config.yaml
norm: "layernorm"
positions: "learned"
lr_head: 0.00615
warmup_steps: 349
Each number is 128 + 32 x the weight over the matrix's rms, rounded and kept within 0 to 255. Layers, rows and columns count from 0. Numbers have three digits each.

# up: layer 17 MLP up, 384x96, rms 0.139, rows 9-137, columns 0-47
# down: layer 17 MLP down (transposed), 384x96, rms 0.142, rows 9-136, columns 0-47
up9:111147147144187166100085126050095169151209143106060172152148127166119132146106180111219138151128125139162044086047128091096072138141153137105117
down9:093142135103138136173110085123095123189105135144146118101198148090113150139106135150149138093211103132136128027163118162163172153083183082134083
up10:115153157168124112063093134172126150128097120152081110162164126075091106115132087104136173094118121147124147087132070094114130115097139096088152
down10:165088162115128160154137134135239137120122089195131106113096164138088125181132140130114201186086065079141041127120153177105074161175110143066124
up11:107149158158169091084137080137111128193143127109096146094124178105125133091146121110176135130168117175153106106128121101120109145134096104096137
down11:140163095114109126140177158084114104133134130154092124153049150131150142156120146134108171125132113132104158145160090092205112070161116135147147
up12:152169129115115061141128100118084152180169145178147100102150140092205100133124078125133126146084170188149171038133079158141100126103172141139175
down12:161095175112106110086175139105110129081142128125161109118089052173082094178157093168131129125148128181126189066168075063093138137173158093120145
up13:140152112169164141104088156111111133096154119098082129201160131166154113117121144143084124160192140214155184112108087176072118192141120106112152
down13:133110083125140151166116153111100093153088139128124146123082089101124091097117120097134114197046129086132075128073144117198129114100106112080095
up14:111173136151154153129129127117127228181153175089117119145098186144170117159120129159112119082139157160086124108130133045128120163122131142101150
down14:095152129108128098153117119162146069092143091170097109113172112109154108175128113107106148051123101118111154160106131172100140122117162162132156
up15:070114148191143121114233131101108125208093191078149158166155187065152135135113119143145150129101145162118194135096103104121149095124128128100104
down15:131158114082139156144084135153195125110177090143139195111106114160156111148192145097170061141105135115166094126192101152105115138158074140121156
up16:118133105139091128089146146098127126126068144151153125179042088145163138176167136123135143202144111109129100119056104138121119119098211151127157
down16:138087128156167085133142112106202165166067177100089128117167175123185122149132043090144129081143146109080142137116153142119133119094117122143084
up17:094122101117100123106140152113105138188046129157119185133130144109126145114042112167162119160139163131087136069132116103112067133158110075147192
down17:086163168118135078124141133126150083129124122128088074123152162166172126149076121119097089131120158137134109172194120100127163124105156120111160
up18:131136176140073124166152100141117159163137142180105142131088152164167144076114113132138151091063137135145122030110098150144091106162131124134122
down18:140073151107129128143070104140148050097104105177141149122140163142099090134160136164130120140137087109092125114106177155113094141130142131094152
up19:166182191125058146147176090067092164118159069138081120141117164176137176131077100137137155156115155129057095099077190139110145096121127119118094
down19:176116151179127163175099080108114146150118129041127158063141114132101141118172179147202114120094139192103167133142026109144125097101141108099169
up20:080110079129151087057151110153077097134119111111101141164103117101149143081082139140154124122128148207182174097147110128126073094110125136123162
down20:145158187114180086152110157107153063132111142075142114117128078101177194144115064079132190063115155104098073174147121085054162124139166145082079
up21:129150102108147130108142149114101148142134124143146155128148157149150120099081078077077162197082134125133170114140098125082105131154115177158089
down21:215177107148109115103078139112154097130100120158110139110152110130085116091125180174163163119100161129130103136130146098115141151113096095124095
up22:120164175112103082107086143121101120088180121142089184174128176124099138161130101121153095184106218169184079104058124110120131111160176142121147
down22:122111086140105169145120114118139107154060140100172128104134120131157146140119148120092184127087141114152122170131125112129136138126107141150117
up23:110174135141071127094134117137106100059081197161130139192144110056202149122099108132155146115104113116140125113072092120103118160156112166176130
down23:139136115103139110157143127135113171101121205212111142139157104114167085121120124141129171096143166077155058092159147126117142107088114121168108
up24:168117112108137135120166154127084157108129112186170190163130128148165126126089138120120144104135119152122157090107129094100095161109100093125172
down24:078149078123123092137140098098159145100117146135166111155114084147127181156156122136177101091148135117114106118104091151161149130153094140152148
up25:136141054106134117142167130171086167161150129183085173133093145164106112084087101151135096131150149136097133104112174088132119112149145228132067
down25:126123164157149096179164039173126112112140129187160081164178069133093086138153127124110096117083080132120107199162111119074091111064141108168112
up26:153114125136134161071100124113115146125107126126128136183103155123101175125129076194153070116112116138135129127074151106157070138118177118133210
down26:126154142155160124123116133122162127099160151094071065096058103122167112173120074109069147127127104176101104149124135147180205173132125089102093
up27:064134182129152106184131150129109127139182129141108122155113091132140103102137111152180127142102106166131118121159077118128187172142145163053081
down27:175118134153117140158134138131144126122135135085208121152090189048110148185152172140111134170132117068114132104183145125063202125132155126147145
up28:101143173097112164159131127185140155161152082149096163182044165151151110125081116115093131129160175192154183125103098121116142133119131150070146
down28:174116125121189159110185155123251142161120138117136154112133146124166118128081161121119168089141110149035144123126186158088160102084084114114041
up29:089193075140143177027093171123094132166166182104094159097095158124150150081111173161089171140156161135138112118074112104072098112077128067128118
down29:133135191119128102081084205152087133149086129133105099113165135145114147109183148043131193114058117098118148112126133181134139136088151118157122
up30:073107141116138116171196120148131136121117223134083166134129145089120091094091155116145105141143142132112101120108120117174127154174150112134125
down30:158123072141111137124105177162178094142127114119100094144115122097130125101111135137094116123100088149154112136162158154122144138082077171121113
up31:084147104096064066059173139125141194146067161155100111100157095047122080146097181047164141108087152170183082092104112116135090228137166155104175
down31:099139031149139141145082117152255142164131122123148075204107070121067108208143157143130106038100141142109073105166111075116136146121143151115135
up32:096150186096085077126164073161122197130114153099092176121101171158148094136097105128146098139123196108107059073132108100129055100177078148120114
down32:125115130148151169175175045125078110158083095160080163104084120161103120113132129119056104127092122182065148170092165153115124151078117154062145
up33:161132094129128135106135136123111123111156105149098086158126095102157158113140118151128109102141099177136149174087144145141091133108165131106134
down33:077084109119109138120149113137089160120119120157125134095136144176102143108099151116095175122140159102146119110111130117101194137148128119191076
up34:101192156153116104088104155123136116119097127166116068153147148101150152123128143094116122112130167157129152128136100116106132120127154161128163
down34:112077106091163113153144073140244135127090103111097155129131113123128126133129155129109104123136145112130034124120105162119184128156101145123195
up35:098135096171119118135162130122117175169161118175102151121122099130099090107132103153159123142152148148113164160130133117119142187116137174121104
down35:190085147119174160101116109148071161133141113145096114111106124134130117122126116139114149113138130100120140094081061160120124079141182078159111
up36:121148102173072118098123120159121099175109105143106147138077175154086101119131041140130123112071119216169134118126095094131113101104136138061181
down36:122166165120171128133068115140149095105124112115154125122128114127138158151125134104149083148092079185071140103216169076120142104150171115073145
up37:116133100126143118082113131077154112153109115120108158139109129151101073159136119092142065095076140147166088136178175125122089119086084146097144
down37:097155143100146114111123137123255097108121133122148152130120128117088126122132116142135117095102148131129126110169135132114133101124097141104149
up38:091147164168143090163182142129129146138134081144113142159141139204128081129121135169172148107141160116131104098128143112088149105154125118092134
down38:123071104117145157051133126121165140138109108114140103120129055117137193161149129120130123063113141176161142140148117150132135131160172122132103
up39:144120122165128101089107120119109139135185101165133166181131124154155131075077130107142130148171175145095164095053132146138139160086161087119088
down39:114161107108122124104096101129143113092134102176132142122126110132099097140161118162107152109084146149086098134096187174134137111162077175090157
up40:118127168129167106107143127134116155139160146145143132174137142093096118103089082079121079151145136130201152099126184096131142163127149139143085
down40:126167115129111150146150166089157082115110152167176101137114184166140129163113081145126097131107148129123077089112100101129124094145103126190123
up41:104102139140149125096151126146120143160142115091117186142102102100117091142141144116126140107147162096131122136118152153141113133123148138088121
down41:192147134107172101092139172117092201122119138070106135138188092164112137129127066142084081124098142165063164137066160163149171126083100123125126
up42:097179132105124119106098110146120192127099071150118176127124133128140067133144118126128191124098092167113147137102184170068077202149116119115110
down42:113204134138118156187129074158115090108166105061114068134071141147141148111144149130111163103145148120151177150106125075178165122121092095196169
up43:116124166135121076091138162080124155130131122162155113165132143142121074116148140091148100147161115187122123115123136136083109114126121129134121
down43:129098158082138132104107114151120091087160161112108121099188161130105120093130134131154082100103123123160116088108133153191140167142113146206130
up44:173141136178101134088167150116116129111101082106129117173115195112144083101093081138201156111152116144118125062093050169072091171104111136146146
down44:174119134121141112147184143127250120148058106122152152123128129153170143198078106160105121063107096132150180119217129097077147113111083199163119
up45:137105120131123080080150126168136131120121167162107098162116136112190108140133099141128143155098093115192115129073088126168136126182179135104121
down45:116113116113173178162116096116047143130097139117104125091123155109107171161089100045168223149158131118131149165090167106128154101097089139136159
up46:149173186144114143136109118126088166113183122143113119144118109116140156118171068131204108177122153119092103119169183115126097131094138190065187
down46:118140114131128166105108152179030127119117119135123135110138095083176162109140136133186177135107091134149153102174137094132162128141184112115110
up47:095123076147138072154163172160110139107139107110138142103134145088116098161171138150072087119162155132071145101111123123130119133099157132098174
down47:165072120119138142137171128168110125145185185147151150142120105107089093104097128124148145134123088137135157077176176129125161170152096111115160
up48:169162155207179180090144144115083143146108139070138167094109138116194159116071043159106198122107110197165078126104135074089189136064148183098105
down48:130141197174136155061105073127104067121157168138157107144120084128164078076157095098103147171137205125052115159106163095113171181144190135148059
up49:141145081100110086104147166121111127141116156168168114120155145141114126088099118104166073169091167130116156149082189115123132094163139146145087
down49:111112123133126156127098184149188092129118133172112094169100079071121147121158150060148106073136119161073114148169161134089144130107107136111144
up50:123178131149157140126158163077115110141079102128152120182109138112135164100143100123149142165155110153133174154081123126121127159125135093109084
down50:171094142120064114153169148174195115112121143178099149109127138143123129142094115158091097098100084112130122098132121115125168131166075138169124
up51:070151101102084093073133138144108120150067099193163117124120117157074092132132137135171136139072157122206111140087134120126159144178194090120152
down51:087144102168144115086060131114213166154082084082133158160111125108132153158119111131190153079074160123145139155172158134134103112119135135150155
up52:154119104112089175087167164158119122111049112071157189152148132144178170077085148064148116132137164126166043080117161129150111139149226118159106
down52:116150158160056119138086178105153115109197085183148141161113184108148190160129101136132180096122085084152117171190113150045155061061127133164142
up53:071165091112112100157139130175133167134128100100160182140106124108210130107049139144084100096100146103098158134115169074152104154098140190115194
down53:152098115107100128131173108115255107103103068147132142140070119092120126136131137182138142102150107182120136107165146135118157147088099122133121
up54:115150121111139098130144182173067115071180150125095184131097103136156116091104162181123167110094110077175134107121114138112098082203139133137124
down54:134137129089143109180148177115168144126112094139065116103133137127161123164141076121162164069136116156074120162081133163120121112104121122102096
up55:106185179133097123086104100167102164114118118094095086108169140139111032185167131113125108120046103156147093095133163110138074101172141139111138
down55:078154163071136162156169161113112172076149149168127107171097151093105099056088182161115118172101127102126120104205144123100138181148098130188092
up56:173151109111110078072111115146133145154130113134096106131128169171160165155117121148118076126152104141156200143132119093109102120151100135079197
down56:163148118147144095167141091124163112127158104113137140101164178089076087085117123122120125166136155115108078135140161108116173080114160129110124
up57:068166187105073101055163092135119188075095102113140107137181156110060114087116140111120129144168146153161097145128080171071152140146149131123127
down57:087160101170086101108113074162214108140143151156137139097157109151077126098129152177116134077093118079136078120137108099164159195219113135048146
up58:089155146131166086140134117115137106128098169090164098177173120080147069170037133082103122141119104115068152138085145095066114176104103203090152
down58:111144131131137102201142060146153103201124105089125104132110100097147162178147135109103138065165105154138019149103173122128138120161094140105155
up59:170190180137059144073143105108114145102105116114114130137182112105123101090166130139136187162087148103139072135106132113053095122080173137133128
down59:142122127175141163180128170175128109084132111124124132156156087155161175101119128074119137104120095155193134138164103104152176126120159119144156
up60:116137092161119142160126136173133165134170152096104142163132112120151070138125111142114171120182113142108126117104162116116139093085124135113124
down60:130075162090135121101134106106112103133090090110142138110160126133094116113115174156133127103098137098128130113147115139101150144130141143170089
up61:124149159114126140123077111146087172174116163137081118116105244131105167158122156126079180158078157106150122086117057150129121168191192077101129
down61:152167147133123121157178084164239172152086028141121109116034148196127153116078109151105094149190211140088125187191183023090145113127088168214121
up62:113159138126136123123166113082147193215122126103124108146153158130113161143092079079113142120167136165181127076087115116088067129198124118108189
down62:116088097157144089121067135112150124124209164092133136080123122112143131177172162113121133148061185125078131133133161181131110153129116095129103
up63:148162145089116093043095160126070130178147119203149202131149119069101143124067093124143128145077156176127102105081101110162145146080139151105152
down63:140074120142188100183128150150120149099105092100122150118182100110123084165118134117125204138164128105097117048074140151083139190121119198206167
up64:133129098094141152117131162120123147151141134122090095129141089140160148169067152098079076130119192128143075099030160108137135101133179150138117
down64:105166116113134128182159085165240113108099143176128127125113123165108153126125141135138144115150124115128151158088153087089085162125174103123119
up65:118133083139128114115159121118115132125134138137105101108163176096128106130109101125140127157136095196106199133117099104074108215154097153141185
down65:065110121150138146114122091114161128165140151107122062124098104125077104146128175156147153141086177121174071120191191167091156077132134109114129
up66:154151074143094163102125153194103169171097154184152188185114141130176127138069130170142156116130111169108156056114139143097087094123158132126101
down66:136115167123113131110203174108071127132185154086158117138224184145196124098077054057193149143119129101115137108108090160105161090109179176127142
up67:126152140121140103137184150161092154131056122143128143196101100089135088133166104138162099141118154103159142077121099120103135106182134124145119
down67:188073169087126083066226127123128109180124119153142153145124154141125111115126120101113109124140134144103130097215163149128092126121138112097167
up68:128156186105158157106156117130096114150114154089102134125119170088087122121127133132128064142125153208129094114105146172155128123163153136120162
down68:129094083205122113118138164091177127151153156183155128096177112134148143122104117102118152101107118083106133146177117063127139149152148105125126
up69:186200167147107213134104073128098188145147159136108164098078153108118148173089080163140178092089097133136125081068096085144135096127096193064107
down69:157094139191160134109118130142089101194122197082156119100120109091168139128124199082145097103153196190124081114091079136169207126133106196105168
up70:099161160189060158082111128121102120074119174124123122154162158132083151091157109161133115118099120142089088110118125177067093115095143070134206
down70:136148089092196149145096149103129111160132114107113110136147112173116141160099144127136136136153124133075162138129086172103128103133159151086156
up71:180077171107127114075188096149120171155110173169113146134141141097059112150139109127133178172112135127112056136117132125091093174101136094115109
down71:157145060138107172159135136091040087071167157136133087125139156118100110101076127113128090157103133144139116179123170126113096155131101195088152
up72:124116147113187166082109136107082127175145138097187180125112185123127140133168096094185128104123178158215047107045155082178123115128176096126115
down72:158113156157171159118107109070079103083129168124131131119139140120191162101160133109164121148173078043133072102175120125181133090155139054143132
up73:164112165167067140078162170129112130106146128096103127172110152057155118108170169136132151094080130182136111143097089124119178078124105150039099
down73:174139155107121111153067148094162095186165109053119104124137160154145149111149143116150133135109118106157098164129140145185132104164107163093072
up74:103135089164158160088115119096142185130122150113126174129087170073172140096134171140128154170048137158169166119059107062142145125074202163106166
down74:099154138094126099156171178119191112122115161142133120093121129145118071091150160094118078193227101128139136130161202182136123148209064134137087
up75:139120111122150180055099156151113141105107173106087154137166124133052105169172148208129130158102179130139157055109139103086017162159128124110159
down75:166086134159165134138150111075175173085109101063119181115127122130138168116135101116170148173139149096162171147128143111122116114085134147102135
up76:128134168131094070096124121091132162164147126122102146115112202135126150176143178099115057104108177127077166114132102060117081105144164186102197
down76:169133078166142116126166120122255102102156124122147092103146119099144110136160134094144089155162117136124144143174115150121101129123128119110138
up77:071163099107115116105134180137110122179091129109142162144121178092190167165112105146108098104130145116077087101095150107163116136135202156161164
down77:137097065162138166121082131073156075108088098162152081072142135157134155173135083157140183104108137131075099163134163123136156136118164132082138
up78:046115068073101122107163139118083150160103181168113164139113187092153176126099056124096149161085122199167141161086066053180141129199217150113138
down78:139155095131095073091098130172162157091128140075151111084108149167103132122131136166127102079216138133195084118169221134142062151119175169136170
up79:142159134190123074067140162165124116129070155089176109113171123115111120093092124113121126200162104127163113131106141129110154137167141129147108
down79:140137116122121166129097117081144135103115119154171147118151103164105099123125187179098137135119100072129129118087130098153166098127103115123120
up80:129162148095164082169138160157120155148047231167100128111108133143120101160100161092167109195138098077177070108121161140124123140179130120115122
down80:124157193172091185128146170057102118146142129174132107132146111107130148152111093086110145100104106135092125099127074159139137089161151168056116
up81:123210145090119081093197096124098125123094112207100153116114171112162064110105073149212156152107137124100113180109133081110102152161129151093149
down81:169113187087183115110033119109067065098126077147167127135172097181170125144096131054140169062080114131145111065117113149155166136151147120157126
up82:088187170180138077148057105076111137171137159129143117180094140088091081108092076082090145137058132134136135080119126117133163123131147170106092
down82:177105229097084247141127109119077132070080111143157119112123139118109164121179117137121150085169109110135164116164090180166155164217097117066115
up83:184142130129097131065135152104084111100143126122160090154120174139122136140184074093135147205150066130118081086098114063095158085160116164131112
down83:171106108087082112142165144088123172152090169184183117081104132115180110072084106129157119146129043173128150140154137128095173130110102115138160
up84:133146119161086077123183161127131108112109168135114166094092099125179133065113153112129101107158174188118098126115136128154191150179185137115153
down84:119074126128108144101066101111163148102095107072125100120150136146095128065108127158140126138137119096146153137102117155151120113128143149157119
up85:161176113134119124108103160142109117150110118133153116098114083135127099150124180173111173163129131099102137118085168100124134190138168148125112
down85:179119179141148143138170148157091090146159142108110065105122168121114070096129159145110134141131154148037135134122151179143075184131120098126136
up86:098103158143137103175107132125130125145109127130121173109110164104149115166175138119149128116103094106143123137118152108093103098179140164128138
down86:133113098111100126086168099128088072080110129123136144135148107154123119146112156130139140127120151133121144138134118132149142125111130121154090
up87:115128191099121103105190144161102113178123125162133178136145135170172091179137130145184152141159166106094121103098135154079091055132151128101143
down87:130100157104120162149136199131127158197112109142124155162131082111119094091149094116154195057127173104104136103095098149118210161133118114132151
up88:125145150150073090186178121104093098108134155069121118136126132099097105099095081162148079126095147142115133069162099118162165076152171162124089
down88:152158140136147137097096174218149081112137138048124147152128123116113116154104086099101106136050210084134156097128158191157123117131077124124121
up89:116120156134114101118169138101101178140107172150085119120142134058125108118143109160121098107107143139161157087149103113115075128139096113110133
down89:126096166137105123113155131133106123094170112156134128132131065111111122092130121169158112151133091066108155126232109060155117123116086139127124
up90:118104101173067108092159202145117184081100100155101174130071209059102128112150107159100157106071104157172083139143117077144134066085144136095112
down90:135124121143149159121087228066053087152143110115161108072104184129097095034140130112081184136103092051084080130124173166150166141099135156101128
up91:128100095161147116107116149142106180158178115134128202118097115140109138175077118179088164171138127122153081127096099122099117100112178094129151
down91:092145095093149188180100172095105123061139156154166129086100119140128161117141161152155139079108132154132179076112105121136126074168128128110121
up92:114178165119097140131149119161140123181086133142099149149119165140135089129107178109103147090152164113093140111094102099085137155107147153080165
down92:148101118113097133171103141137219131121186133120141088128108121132095151085130092152156165103131128177154109174153150098129133169109136148129091
up93:163132146188072165139138204150126139077132112161130087139108092094142126127058112094124130132100144192108116157167074124153119133161114160161128
down93:148125169140115090143154170102235139128129132163121185127109095099145128162084100137137125168153112121128101118171137132152139118058070081179177
up94:166148121127143154104116127168123137129193159156125126141082134122108142126113089130102105145130113142122143142086144060153147162075129166127105
down94:150076135143148122161144154055100084108106131091133145081158134127167106125175110141130147136109161095117127065120150164115135119166142135116146
up95:131105144150179123106118094134123144140068193111103164140073197115133158102116122119189191118147112184159114104077142138098042178142159188158107
down95:095090134125130156168099116174164071083143135144188148123159125171140069112146160203157087121118105153128137141101138187116150153111083143118105
up96:142134092140114105101176142104108150146159171164096130191106148111110145183099115100122119131121134137129170170135117100112197126112087171120126
down96:197149130119109126162151126120132096137166192120109144175096105147065112134099139119105132113124152106144095086101144116166163161103078084112125
up97:145128083132111102126131092160073176107160211050114178124139115134130112141163140139162131115137142142137135165129088108149154170122109098120113
down97:112089110118095105113163114173184121098169095165163158118113114065117191133132133174109148118112105084130185073103210156188132129122148138144141
up98:128116101130136139160107150146098105082175221145128144155112109106183107101119153129162143127147045145119153070124123142141166152090120102097128
down98:145161125139088186145098067071070109099152083163130137133137189143110095178121121129184153148154112130196149146133099092102104138129164122085169
up99:077152145143131121156114095138085128105128116156175191118123144143127090145102073165184154116166102128136079133074135066155123129117132221110083
down99:151143128125164191128116112139128132136135126063105102132108132145042144116144143103139097138070118091114165174116100144072117121186130192079172
up100:175131164179087130111104149108122141117054153117174115103188140091083111122148074102152156154111170142154110086116124141151110099197112153124140
down100:090146102113125142140135081064123137103155144109124124075093125100083095133090126165091106153105134145137173184150101165164104136094069136173141
up101:141112168122094107106159180172113109142129122144053117189152077124132121125099150098167123106087139115144108119169098126090089074155155160174142
down101:147078100100164114082178136136145133127145160152173109115091136096178170141148141097122113127125061105119131156141109177134170170086119116084108
up102:107160147164180114128188102141099143199163088140122123109126134119108110040115127114111136150157136135125143151097119048157144167100111165048105
down102:166077134114154078125175157127135122112106078135171152160096192171105058129076178087134100121154148074127101123148118126182095161126103095116104
up103:181142149176103127110144157127117202162114091204052183137169146109101140175112042154115088150078163129090195094058139049124104138128128195113076
down103:157113185101232149149053103138116152125138079084080129150105145079167148075145153104164170100177154061108156158131090126158129152142116079101132
up104:090114128058143110141145128173117134133140140146108188183153165123102148134116146160150122175158161098147113157098097085070132115161131142131149
down104:153078203099143145200151124106122051147104125129132084130165054121131135078072153183147151142170092148125130140071126167122172090127131142153047
up105:116114124153158157048174131121132154170104084120116251168062159165126169153167094065197100133171121133204123127133188139084067178053079183093106
down105:136104156086167090090122124118225081111132157074182186096087140155112078141124082136209100060120108149098103084138190164162158075094020150143114
up106:149171059119139132133169113159115157125085166156117175107161081089128159127109169139113102155124128147120115138120085142118129152154164192063139
down106:142040147134116126165158091154127135198090115081188097103133132093137161089086143163181130170145105137121144157153163100125136117111119093115115
up107:074146114148130184130084137139074150082113179133132149112158147054149143143139116176075156113080105139074099142082141089165141077157168209126135
down107:103108107079092176128103172157161148195166141096144089142110138078206146163103122088118136100165101114105156122136090144108176154154145210131146
up108:151141157138112132110138107193103133099118115209134132179098127066106083137172137120143153169126108096164128031122134110048130165101183147132181
down108:083139110160091088126172127135141068099123137132132185078139154063114123189206138117112175130115119082051100136156128131139117113177099099198160
up109:072138066123128142132183148140105191143124148136106204136147131082138154100173127140169119093089181112088175142100055086183131185188172125091127
down109:143050136059105133150196091137101176169090141079137153086075092094118078084181031126073183157134111185192145137137137148102145147119197096141096
up110:115151167173191127156124113155106101124174132146130124093079147098159082124148111112141103137082110134200167140078116149140118161125148141117120
down110:112072168121151124148085104149120096132144155157147153139168121154127172117141098103139150072136096124180135133127107146094153110110148138161089
up111:161125119191106146105187113104092164184125093141166076186087157122120123108154138078092183108122106172133033136105102133087121083103173148109084
down111:120126151075151096189129197103141120171147120130211177125156109108143123123154101110097114113139092162175176135166137086111120108116156109174121
up112:120114140127135089121157121122131121126143104155058104151083152135150091117102110121145133166090079119120094088114086162099163097137208091130129
down112:115207135203088115122065160167202113133113148126119139191094131141104115157151128151136122096103108158092142180139143139081126119068134125078086
up113:119129091121165159094167167078127111128078129124188167142085165175178138160100069066106124141140126163195133093073126086106133204065139157070125
down113:096133132084155124105115087128191076136155091076170178167105167159102138108114100122181136080083094202098098081159158137185180062094097163054171
up114:124137123150123177091126153119138164102152160109077132110132127080140152119116165152123160094078154158144112057106088079146114090142191128112096
down114:112138162124158131089093165124192127152173150106087096100190136139090131137120186133070119157067107143066106160143184190116216100126104084085126
up115:161120138113104061069144103162054119126121099115146093212109132109138135130109134160162089106142159112160162125140073116106084104114121201086180
down115:125130149141139094072078090103112130094146155090172159139112045131139173146126177124129136117084109094152118146123072168109048122165184090153156
up116:109156104181130116080186146121104123136184098147097167103097210115148094133148125118135143121131130211119142122125101132129071085040158088110145
down116:130096142149142103156087147126156082149177119140141184158171179150176113166158138143081152113078081150138120125111116139117114104187144077125154
up117:147171130153052158132136103118111143085157098113136132125160123118125110078156117100122144192078113101139112089123130125133104149132159134154126
down117:141136140140157138099134092154162095113161104097131081086103081188146138144127120147158100118130110134161145175131144105165113106117131127146118
up118:112134097130082147150107147147097160178111124089119089131135154140118119131104151118109091088107160161129108168131113082101141095118108158179152
down118:106150092126112092139114132147107158135152129156094118131124122117073142130122151092102109145128133146170140131088094124129123156134165098116132
up119:122124135115091095166109121208096109080091142187098156135114158122175113120107090159137117124087105094125152060071179113127077125129181175139156
down119:147086134132086142097146127090150148127141092085086101111109143118112077158166087162188117081123132133185165124099086155120156092088168105103182
up120:136173156148095145139132119128110110109066100110094126243122131076170059121089090117177180121123166165144155153123158132068074163104184133097129
down120:133119126115163104187155055061156166169108130109194164083037124138163186156097141107104117091116113150109103136162103131214142043089131136106107
up121:061128111139144122160141098165098148149057144213045163137128133124164164149086095125148138129106159144094100087134141110165101089110136096100127
down121:100093088132143051130141129113106094177103122105112103112190162151179127108140161129182174086109096208163115089117126137190151137127107070099130
up122:161129135119065150150103129134068185111162172153090139130151137126127137140102156110137113152091152105154099083110021135129152046160205178107110
down122:108167089089132175085109111108174120141176097090100124148118132172134153181142139133121086134115159093140173078134179216132109117071131111159103
up123:099143128094140084058119213119104146189155140082163124153125175136148146129137079095127184090142127130161080073109142084148126148172176091075109
down123:073164139130104133131102070160101114069147141123052102090140102134104096116160072113185140095103162078151147139164137191112144167126152136118157
up124:126133125155115058121108102160070143163150151137146089086104105167126165135154153152154100137065139120139168079118092100156126116162142201091169
down124:127177118147113171159138138124097083114206136078169200115139089088080169124148117046086079139101139111090148106149127205174144189134144115170156
up125:070172121194165117156154116113101157155104087163165136150119145148084124144180130166174114097116179133183137156069159099141076110184141146060186
down125:094166163086151134126095166185111079144131127197154094139104155138154090146158083119134142164082133085153134094188104131127081115128123067159124
up126:108178158163097057133118143147094182103119092184112083081126132107146082097079179097125115165134086194177185080105124108100143125189189109107151
down126:119187148067220148095152044080150163095111078070126085056144152151103097166178084015176049093132110151145154188134079127084118124172193129067169
up127:113139146163125130129112130106121184114119170198099161127123144098158094074107137182135140236156128127173133134101115118143135132122171110146085
down127:154119184135139153122168058146135111101112095092169169095090154146176135083121126132131119115080075092177113167123121123108137156155075119126110
up128:161150137164188129156122193119101112204132188135076141204106108119151118099022107146131132169085120206179138141071154114091126157204130118120111
down128:109194118136129175155108054170207165122147093141076032094127085160082143092147107096112135105154172170152118177133132118068160120150135101208106
up129:118151129140116120117155128130094123114183123092034152137155152099168122158141115095129151088138158096207156140062131114170134163132146124127115
down129:127137115124136117167070192171124114114112112093141102077108055075150052167102124197100136144128089113114155152128163159102170154114143141128168
up130:127142170094097142117092181116120104182066155080126131130129170105193177156154120117139176166096177167084129074097051146124115118165165116080154
down130:079101111135136109125116111125162187133194080132128161137090126166119119109188152149139137150114139095122126111172125093159110078087104092140146
up131:112156129130096084090149140119134145141104158104157158129136130114138114162093093122145157116167137139144149193116134104095121148121081122096161
down131:128123131098166151125147110096180072103146101128137104122122137147145152120125167149119093132117116119144128075147110140138123093135133140175118
up132:132128103140098149113133183112094107142129177064092166155125154094122112102121122109106210127138138181169129168142136143078153095142150108072164
down132:091118135153146154111113155091087136129125112105129107150109101151167144151145104108138132101113172124075169144171111143190137134167147119094160
up133:161138160161148136147179137086114171095095179084073130131128126136126136150109119166194133102160155124140183144111030124088113094133135062165153
down133:099117107166105099090110081101197116102164110080115089111198164054080143144181084128110111121135131130126178154146140150100184087096118097162141
up134:143122157104095089075122141131107105157130110091182164082103150110162111107130018162130087117096195091152066109088097115155101101171142188104172
down134:176055162088152108072134066101184104126075147069146126080173151107143178176070139121190123126091146201109119119146132093159162094100150088106151
up135:138197197106084067067077159114084118121099115114120150059121159130186150108160148108083117160084151139184142113124093151086113154155162054084169
down135:138147161107158092124193146190118122101180100168120109143134143140131062182115116100117111182085150144097144178094148093071105166110145056103154
up136:124120110165089101149136116150130162122127206155141120131094117133128090106096145116177154085157165143077168070137125073175070138097138139119176
down136:154123153149106130103112134080255144164108153116115124074134140074136126137142097119194111122140112150131132190159142093094145067108151095155150
up137:137105087132131118115128157102105136172156140130141164240120173134142181148096081107144096091143141118146155146056167122058064142110203132140147